Part of a small language model's weights: width 128, capped logits.
Each number is 50 + 15 x the weight over its row's rms, rounded and kept within 0 to 99. Layers, rows and columns count from 0. The size before them is the row's rms in percent of the matrix's.

# up: layer 7 MLP up, 768x128, rms 0.292, rows 578-588, columns 0-63
# down: layer 7 MLP down (transposed), 768x128, rms 0.246, rows 578-587, columns 0-63
up578 098:33 38 53 33 52 52 46 39 66 56 35 63 54 51 56 45 61 35 54 44 54 36 31 29 60 63 35 34 08 50 35 38 55 30 41 66 37 09 21 10 49 60 10 41 48 18 31 47 52 37 60 43 71 62 57 71 58 63 20 37 47 22 49 34
down578 096:64 38 66 48 58 50 49 54 59 37 44 51 50 78 61 36 43 76 36 57 76 59 30 58 30 51 72 70 74 28 63 58 74 20 38 46 41 88 41 35 49 55 44 45 48 29 48 63 42 59 61 52 51 40 66 45 44 52 62 50 78 61 31 63
up579 088:35 73 52 35 50 22 48 53 37 33 87 42 65 50 82 69 53 08 58 63 22 54 58 62 40 60 59 40 69 48 63 47 75 36 44 82 55 43 71 64 60 26 56 45 46 57 42 50 42 44 39 17 05 57 69 43 34 48 66 45 57 61 58 68
down579 087:41 40 39 23 43 47 56 59 23 42 34 55 66 37 69 64 68 43 44 66 38 63 24 26 35 31 55 56 68 54 32 39 63 31 73 54 48 75 79 68 36 45 80 35 50 48 67 43 61 69 69 61 55 36 49 38 45 60 65 71 54 55 56 34
up580 109:48 72 43 63 58 33 74 69 64 37 79 51 37 63 31 62 36 37 68 55 23 68 39 32 28 39 61 44 51 62 48 70 65 57 37 59 44 35 46 48 58 74 48 58 25 35 68 53 62 60 54 48 10 33 40 47 30 76 70 48 52 25 50 70
down580 107:80 44 58 64 57 52 42 34 33 27 17 45 51 36 31 59 58 45 31 16 56 32 49 45 25 40 69 57 71 26 72 66 59 77 43 39 36 47 54 52 60 23 44 61 42 32 77 63 56 25 32 43 56 69 37 36 53 53 32 48 36 53 37 50
up581 100:60 49 53 37 62 23 51 54 78 74 32 78 30 41 41 47 26 57 57 61 40 34 58 59 32 33 52 39 34 73 60 41 56 34 57 34 68 34 55 36 63 22 39 68 48 63 30 41 58 56 47 29 62 51 76 71 55 61 28 60 78 29 58 41
down581 103:41 38 35 55 58 69 51 47 56 19 45 60 32 85 09 35 56 28 58 35 55 43 72 56 65 30 73 52 43 73 56 59 59 53 30 30 48 57 49 41 17 76 68 38 35 32 67 22 63 51 36 41 50 69 50 45 81 41 79 52 36 40 44 46
up582 100:49 56 13 76 30 34 46 85 41 54 72 27 16 43 47 64 47 58 26 50 32 41 48 43 67 47 44 27 14 30 68 64 40 33 43 69 53 59 54 40 56 53 42 28 13 23 39 61 54 39 43 37 42 50 55 59 46 46 47 33 59 52 59 70
down582 098:52 25 48 28 49 63 76 61 50 41 56 45 74 60 39 54 62 40 62 53 59 42 67 28 43 41 28 31 44 69 69 38 27 62 25 59 33 63 50 40 60 77 38 53 63 43 30 41 53 44 81 43 43 68 57 46 56 54 49 51 47 74 60 43
up583 106:46 50 17 52 43 59 32 49 49 68 72 50 83 29 42 78 53 54 34 62 34 53 64 53 64 18 71 40 45 51 35 51 49 60 60 56 57 65 65 39 75 64 54 41 64 30 62 18 24 68 76 41 68 62 51 57 32 51 23 54 46 52 33 55
down583 107:60 56 21 53 48 69 41 34 64 56 35 31 45 19 55 58 37 36 54 39 27 40 41 19 50 59 58 74 47 47 27 44 46 68 33 32 47 35 56 65 35 66 53 56 35 76 60 46 47 65 42 50 79 73 49 43 27 53 27 38 53 00 41 30
up584 095:52 57 40 55 43 72 54 33 67 67 50 43 73 42 41 66 66 30 40 40 11 47 61 48 36 46 46 28 54 70 52 41 32 36 19 44 40 64 54 53 69 55 37 99 54 40 24 59 55 57 53 48 28 89 25 51 46 58 58 56 58 36 55 38
down584 090:45 34 52 52 66 64 36 40 30 32 34 53 40 49 33 36 54 68 51 40 56 54 36 48 47 53 51 72 61 58 46 00 50 50 52 46 56 67 49 37 44 35 56 43 38 44 41 44 67 64 58 30 48 66 47 37 64 68 73 74 61 56 47 40
up585 107:68 56 57 33 60 58 53 54 63 41 41 31 36 62 85 64 13 52 52 51 28 50 61 61 46 00 47 67 31 53 42 52 54 72 46 51 55 43 42 69 51 48 47 80 44 50 57 35 63 57 85 48 65 23 73 53 34 37 26 53 60 42 59 74
down585 103:62 47 39 49 49 52 40 31 60 50 53 24 26 50 35 68 30 52 34 44 73 40 56 58 13 28 37 51 70 51 22 46 57 54 66 45 67 37 37 65 53 58 77 58 68 85 73 32 72 76 56 63 25 65 67 62 45 53 42 44 45 81 52 46
up586 099:67 68 42 57 31 59 55 44 73 31 70 43 54 51 45 52 52 55 44 35 75 68 68 50 44 67 71 53 61 34 23 56 68 40 34 61 43 62 72 24 33 45 57 45 61 15 29 64 63 67 45 22 58 50 31 40 38 33 53 42 29 64 62 74
down586 100:48 66 72 62 68 64 73 56 70 48 37 70 67 47 64 79 36 36 70 42 52 65 44 50 28 31 34 38 42 60 40 36 51 51 62 36 37 49 63 47 35 76 56 59 73 42 49 33 40 50 64 13 51 64 49 43 42 61 72 35 53 24 66 30
up587 114:35 54 32 24 46 52 53 56 41 54 49 45 32 42 44 99 53 56 57 36 46 60 42 57 53 25 83 49 23 35 56 51 42 48 48 79 50 53 71 34 40 54 52 60 37 26 63 30 65 85 46 63 44 46 50 18 63 50 44 57 47 56 63 41
down587 104:44 42 63 45 68 18 61 47 61 45 39 30 70 62 42 61 66 45 49 66 85 32 59 29 75 54 60 66 59 53 55 67 70 52 72 09 49 53 42 43 30 33 67 34 64 56 70 39 21 37 44 54 51 55 34 25 31 65 76 30 46 48 39 14
up588 111:55 61 41 52 55 43 69 59 58 78 57 50 59 54 32 58 36 60 51 54 40 57 47 34 36 56 43 54 52 46 49 39 78 68 66 63 09 72 41 71 58 49 35 62 32 55 36 42 46 46 51 38 41 36 50 51 43 74 32 61 32 16 58 44